Part of a small language model's weights.
Size: width 160, MLP 448 SwiGLU, 2.42M parameters.
Architecture: RMSNorm before each block, rotary positions, no biases in attention or MLP, untied embeddings, normalized queries and keys.
Each number is 200 + 20 x the weight over its row's rms, rounded and kept within 0 to 999. Layers, rows and columns count from 0. The size before them is the row's rms in percent of the matrix's.

# gate: layer 5 MLP gate, 448x160, rms 0.107, rows 244-257, columns 0-79
# up: layer 5 MLP up, 448x160, rms 0.104, rows 244-256, columns 0-79
# down: layer 5 MLP down (transposed), 448x160, rms 0.0949, rows 244-256, columns 0-79
gate244,099,216,202,208,197,199,154,194,207,213,200,187,228,202,235,173,243,210,207,194,242,197,228,218,189,244,227,198,215,215,212,235,234,156,218,186,196,213,196,168,180,233,171,196,198,195,179,163,186,157,173,164,219,190,192,202,181,220,181,182,211,217,210,160,210,188,181,209,173,188,195,215,211,186,208,223,202,173,190,210,214
up244,106,217,250,180,192,164,179,166,199,212,201,170,194,197,179,197,215,189,183,195,196,201,223,193,166,184,221,150,191,196,232,210,181,169,187,180,214,222,222,180,176,221,175,164,210,184,196,197,202,203,218,162,234,206,172,223,174,191,187,188,226,219,221,215,229,201,200,222,200,209,221,192,216,207,167,208,224,207,237,237,211
down244,108,217,187,198,193,170,172,200,220,164,225,198,203,196,183,195,192,205,198,174,206,221,181,198,264,221,214,209,154,197,206,202,184,210,184,220,177,191,168,208,174,217,182,218,169,182,186,193,181,199,211,164,207,186,195,208,192,190,208,190,235,210,199,194,212,219,214,182,189,209,197,224,184,197,186,192,206,218,240,215,199
gate245,093,217,201,213,205,181,195,200,164,158,195,209,223,208,193,183,204,202,173,217,215,225,197,258,185,194,201,196,194,185,174,187,181,183,218,186,178,192,210,179,211,204,216,186,189,182,184,189,205,202,210,207,229,189,196,227,206,210,226,217,210,202,241,160,222,209,185,215,211,207,198,194,198,171,201,180,222,181,208,151,220
up245,096,208,201,184,208,158,196,184,184,211,172,169,189,214,199,185,198,225,213,205,173,206,189,187,169,222,226,169,195,221,201,191,216,205,206,198,174,167,193,180,161,210,221,209,195,228,184,184,203,236,190,177,174,198,160,187,197,170,164,218,179,215,174,230,209,183,254,171,228,208,172,220,183,202,195,205,192,180,173,207,204
down245,094,190,164,221,214,190,190,174,190,194,166,171,205,188,203,212,159,207,211,168,203,219,224,219,191,176,220,194,170,204,187,217,208,226,185,165,212,172,227,160,184,166,203,195,215,225,197,178,198,242,204,168,197,200,205,188,208,189,185,182,229,243,195,188,218,208,211,217,227,186,190,204,199,207,174,192,147,195,160,202,208
gate246,095,211,183,221,161,203,192,220,226,181,214,167,212,169,177,158,181,210,189,195,215,223,209,200,176,193,202,231,195,196,216,180,169,219,229,210,191,208,238,226,182,201,234,141,248,187,160,193,210,208,163,177,200,179,211,193,222,193,185,208,225,186,195,203,204,223,210,160,220,218,178,191,201,203,221,234,178,174,173,210,202
up246,092,151,215,180,178,193,209,212,209,217,226,167,222,181,174,180,222,182,221,188,186,189,162,184,200,175,197,253,188,200,174,209,194,177,218,188,216,195,210,224,195,177,186,208,208,202,225,204,193,178,205,171,184,185,195,152,175,186,181,201,197,202,203,215,207,213,207,203,186,185,171,195,204,214,189,200,201,199,227,223,194
down246,096,210,209,177,181,196,212,243,185,210,168,199,196,215,231,201,186,176,172,206,211,208,213,163,164,197,180,204,233,197,226,206,178,181,206,209,168,211,230,199,216,174,234,179,211,205,180,141,199,206,204,194,231,205,186,228,194,228,198,199,191,215,209,199,222,190,200,192,199,201,208,172,235,195,206,212,192,177,222,223,226
gate247,101,225,188,209,211,189,175,193,177,202,174,188,215,237,198,218,210,204,206,199,190,188,205,164,165,237,218,187,180,190,214,257,214,197,176,183,182,218,237,213,198,230,175,200,229,203,193,155,169,171,201,179,174,214,208,210,204,157,209,188,196,218,226,207,178,200,202,215,203,180,187,195,180,243,176,189,210,207,178,212,195
up247,106,180,196,188,183,199,223,195,232,211,241,203,223,242,210,223,185,156,218,199,207,220,191,202,192,197,184,219,182,192,197,177,227,211,164,194,186,196,192,211,171,176,208,221,158,173,198,182,192,209,209,186,227,193,206,198,192,203,218,187,209,198,199,155,210,217,176,207,179,213,224,157,206,181,200,241,188,209,195,202,158
down247,106,202,224,161,201,234,168,184,177,187,190,228,157,191,214,192,191,189,235,192,204,165,188,211,204,168,190,190,196,196,212,178,216,179,187,243,209,179,232,188,192,208,193,162,190,200,214,202,204,182,218,176,203,160,192,211,209,198,193,205,235,186,179,200,196,213,218,196,177,219,181,234,173,189,216,217,207,202,216,203,205
gate248,096,190,198,213,213,210,168,188,171,165,172,205,180,186,207,179,217,223,193,169,195,224,228,195,215,179,190,222,208,215,188,191,209,175,175,172,199,177,193,144,216,221,176,192,168,189,184,173,176,201,194,188,179,194,235,217,204,160,207,203,190,189,234,197,169,182,195,220,174,191,185,187,175,178,174,203,205,188,200,206,235
up248,100,167,208,194,228,232,199,186,244,178,195,209,171,167,200,234,170,214,220,185,167,211,221,176,194,215,186,178,206,184,214,156,197,183,190,195,194,192,202,202,177,176,218,194,160,208,198,206,210,210,189,221,196,215,265,202,206,216,187,185,197,182,173,218,176,172,226,229,172,210,238,191,203,185,197,202,225,196,192,183,204
down248,098,225,198,203,201,214,221,194,214,223,200,226,215,185,197,206,212,207,189,222,248,184,213,191,216,211,187,203,214,185,196,178,214,206,178,218,205,211,222,223,193,214,200,221,229,151,204,201,208,202,159,201,229,201,182,180,197,189,204,208,188,207,184,190,184,237,222,220,211,168,198,194,224,181,216,170,205,184,234,201,207
gate249,095,238,146,186,226,191,176,211,215,174,217,205,223,155,188,170,186,192,219,198,187,161,174,167,194,216,179,212,209,196,209,209,206,199,207,221,175,191,186,173,198,193,218,206,189,239,210,219,174,190,204,195,196,199,227,209,211,206,210,247,199,208,190,202,191,233,188,170,189,211,186,246,224,214,213,202,189,150,177,196,226
up249,095,216,201,173,208,202,205,226,225,194,231,171,190,192,218,212,201,191,254,206,172,226,214,210,231,217,201,222,202,209,236,177,233,208,186,214,187,187,226,220,232,205,185,189,167,197,235,205,197,189,195,190,219,173,196,207,175,182,203,206,156,180,201,198,221,215,177,206,204,178,205,204,205,200,195,205,181,209,183,192,176
down249,097,200,258,162,231,203,186,211,194,222,197,180,239,241,235,177,213,208,229,231,192,200,198,229,189,174,215,194,192,160,195,218,226,202,212,214,215,197,194,202,200,217,206,200,240,219,203,211,211,213,163,229,192,216,206,202,214,200,213,180,205,197,193,201,169,188,185,188,192,219,219,214,197,194,197,202,162,198,192,192,216
gate250,110,199,219,195,196,233,227,213,197,202,170,194,189,211,223,190,199,223,214,181,221,219,182,215,182,159,212,213,222,191,188,194,210,201,186,198,161,199,195,198,220,215,231,204,175,187,196,186,193,213,201,174,170,180,201,193,172,171,156,175,236,213,201,167,201,199,225,202,210,220,193,160,196,211,214,240,226,157,197,209,212
up250,103,214,197,203,213,182,184,185,176,199,215,235,208,194,190,219,202,209,203,164,163,185,210,201,205,200,175,200,190,216,189,208,200,214,245,211,243,197,184,158,191,188,187,186,216,199,173,197,188,215,196,215,176,186,190,225,217,222,202,218,151,208,196,214,228,209,205,166,209,239,196,189,198,191,208,204,168,167,193,191,208
down250,105,191,201,230,194,166,179,218,212,199,211,220,158,189,193,170,206,202,201,235,210,175,204,184,190,201,197,208,192,206,199,191,196,187,201,217,233,186,183,237,196,174,242,219,225,175,188,175,196,229,209,202,157,188,205,199,197,210,212,174,218,187,215,202,211,173,231,156,218,234,230,228,203,205,219,190,219,190,186,194,165
gate251,107,220,193,180,226,199,176,195,182,202,191,197,164,193,222,197,156,186,233,185,202,207,194,208,195,181,229,209,201,181,198,202,183,209,193,239,182,217,172,211,159,218,217,219,195,195,167,204,234,146,222,165,194,239,185,231,195,160,190,200,225,196,205,194,244,201,199,199,197,198,187,200,196,217,167,203,200,196,193,195,235
up251,111,216,208,184,215,202,198,178,183,211,209,157,183,222,216,208,181,178,170,187,218,201,216,226,169,225,205,218,220,231,170,210,206,215,209,212,244,199,174,165,193,172,200,179,175,205,167,199,220,204,175,210,190,208,222,198,218,176,221,223,211,237,169,182,240,168,177,193,199,198,181,251,160,197,202,187,214,222,241,184,197
down251,111,221,182,219,195,216,175,230,192,164,158,169,196,221,216,193,176,208,217,173,199,218,189,165,199,210,190,183,196,204,180,216,229,164,207,192,235,184,214,208,198,213,221,215,225,149,230,173,219,228,195,212,216,177,220,189,199,201,231,194,183,183,171,235,217,193,235,231,158,212,217,187,210,199,212,203,216,212,216,162,224
gate252,100,215,165,197,180,226,182,209,180,191,198,220,203,237,202,204,233,182,212,199,195,168,231,233,206,174,186,199,193,153,203,214,220,166,201,197,197,241,213,176,227,208,202,168,194,187,189,165,174,202,212,224,186,181,187,194,188,196,148,180,224,175,219,184,188,227,202,188,191,213,162,206,186,201,170,175,208,178,212,195,214
up252,101,180,202,216,182,195,165,247,195,212,222,226,172,193,203,199,193,221,194,200,189,154,193,217,198,200,200,213,200,184,201,217,228,206,216,196,221,209,236,188,197,223,201,221,191,192,220,173,198,196,218,206,216,246,194,190,198,188,184,213,223,178,180,197,179,231,171,234,221,217,191,196,192,203,236,190,190,218,261,182,199
down252,101,198,202,246,202,224,203,185,207,252,217,224,191,179,211,197,200,170,214,180,227,216,220,234,189,181,177,200,186,197,218,190,188,218,235,198,165,174,219,180,241,201,186,191,184,187,193,174,188,226,209,196,218,207,166,207,156,199,184,200,210,215,231,181,217,222,219,237,200,201,158,199,233,193,212,225,182,200,213,200,166
gate253,095,185,206,194,209,199,195,190,192,197,169,225,178,157,211,221,190,204,222,189,241,220,250,212,202,193,199,203,194,228,182,184,198,223,209,198,170,193,220,198,204,199,248,200,230,187,199,180,220,198,210,186,200,189,233,175,197,186,213,196,211,139,201,184,178,194,198,194,211,207,198,192,214,202,214,213,195,199,212,206,176
up253,097,204,194,193,172,225,213,193,217,190,192,209,215,192,167,234,218,186,169,218,200,170,180,196,214,155,219,196,208,154,229,235,195,195,205,183,225,210,218,226,199,186,183,216,224,200,170,211,216,240,187,174,219,189,180,178,192,205,195,136,198,177,177,190,170,171,221,219,199,199,213,197,207,230,214,222,197,226,202,189,208
down253,097,202,197,226,230,191,195,182,217,200,213,177,196,212,198,199,212,227,198,173,184,204,227,204,192,158,197,211,198,212,179,204,195,182,188,203,185,170,203,241,251,197,204,171,166,204,201,200,184,189,195,206,182,195,224,216,190,213,150,129,180,239,188,187,190,204,211,189,219,193,213,154,185,234,202,188,209,185,200,213,221
gate254,104,218,237,203,215,154,184,196,191,184,184,216,191,202,217,245,189,221,240,184,201,247,214,219,191,211,213,182,190,203,176,198,205,208,168,181,172,174,195,184,201,197,212,194,209,178,199,192,230,206,211,188,167,186,172,224,196,174,181,206,221,199,230,194,214,221,226,171,161,185,209,197,178,186,181,170,204,176,205,187,199
up254,103,211,188,206,223,165,207,219,225,190,176,209,197,215,211,200,209,184,229,181,202,191,210,218,175,207,204,226,184,229,182,210,173,248,179,198,173,235,195,207,173,223,199,238,209,215,218,183,170,227,190,218,222,227,218,159,198,214,214,225,199,204,173,198,198,210,195,171,216,213,237,206,196,241,204,216,186,202,195,198,196
down254,102,175,224,184,210,215,207,192,215,213,214,192,191,190,194,213,188,193,187,203,190,206,194,198,208,223,198,218,215,183,229,196,213,208,222,226,211,167,178,172,191,178,202,195,205,218,224,191,199,178,179,221,192,207,206,176,226,175,223,192,253,192,205,209,233,203,201,173,176,181,220,202,215,190,130,173,184,192,242,213,202
gate255,101,185,213,239,240,177,176,204,175,212,247,203,198,245,186,175,214,164,212,171,225,233,224,248,212,211,174,200,170,180,185,226,187,213,223,224,201,196,185,163,205,218,168,172,210,220,203,154,200,192,201,205,197,184,214,207,213,192,219,192,247,169,186,210,191,183,201,197,211,187,214,225,207,192,183,208,199,202,218,203,215
up255,101,216,218,217,194,177,187,228,207,232,197,204,251,152,187,209,191,185,215,196,222,207,211,216,215,177,193,202,226,194,189,209,179,194,195,210,207,180,232,190,235,225,194,166,181,201,215,192,166,172,198,221,189,172,198,211,202,211,189,233,199,186,175,176,191,203,162,168,185,195,207,167,167,197,216,224,194,198,229,197,163
down255,106,229,192,206,202,218,183,245,211,233,182,197,193,154,201,207,195,166,215,239,170,211,233,203,252,204,209,216,212,253,211,203,205,231,193,194,211,231,177,232,180,206,168,226,209,179,201,184,204,178,193,181,209,193,177,164,222,206,219,195,223,221,218,198,179,185,206,230,179,207,196,184,196,208,223,166,204,223,194,193,207
gate256,103,208,183,211,226,234,217,213,215,176,200,207,197,191,212,203,192,231,212,201,213,220,240,187,140,148,195,201,203,206,218,216,191,233,196,169,155,179,228,212,227,219,196,213,244,196,205,239,230,202,204,179,240,226,219,195,194,206,200,207,222,189,218,208,208,201,249,200,213,191,216,189,207,220,180,209,182,203,224,230,190
up256,098,207,202,200,212,241,176,192,178,200,182,211,220,234,189,215,238,205,220,184,221,171,205,202,245,196,207,190,210,198,170,201,198,192,139,206,184,196,180,208,180,202,219,177,207,185,180,203,210,216,189,193,208,224,232,208,205,206,175,173,185,226,196,191,200,175,190,204,224,141,195,198,238,221,177,197,212,228,189,203,203
down256,100,183,230,200,197,198,199,173,211,219,177,196,192,198,213,251,192,212,208,182,212,194,221,191,202,182,167,226,193,184,210,211,203,176,192,180,185,188,192,231,225,193,196,223,193,216,219,191,198,215,179,161,213,207,194,216,170,198,142,225,227,207,219,159,189,228,200,193,249,175,185,190,199,238,180,171,193,179,179,192,188
gate257,098,189,215,195,171,252,208,183,211,161,174,208,191,215,183,230,206,219,174,191,202,202,201,197,207,191,193,179,242,253,192,198,198,196,189,180,212,207,173,231,216,216,202,189,184,209,174,207,177,197,227,213,222,181,199,200,194,221,183,181,191,210,195,177,196,201,221,228,188,158,193,191,213,193,205,223,193,201,207,178,240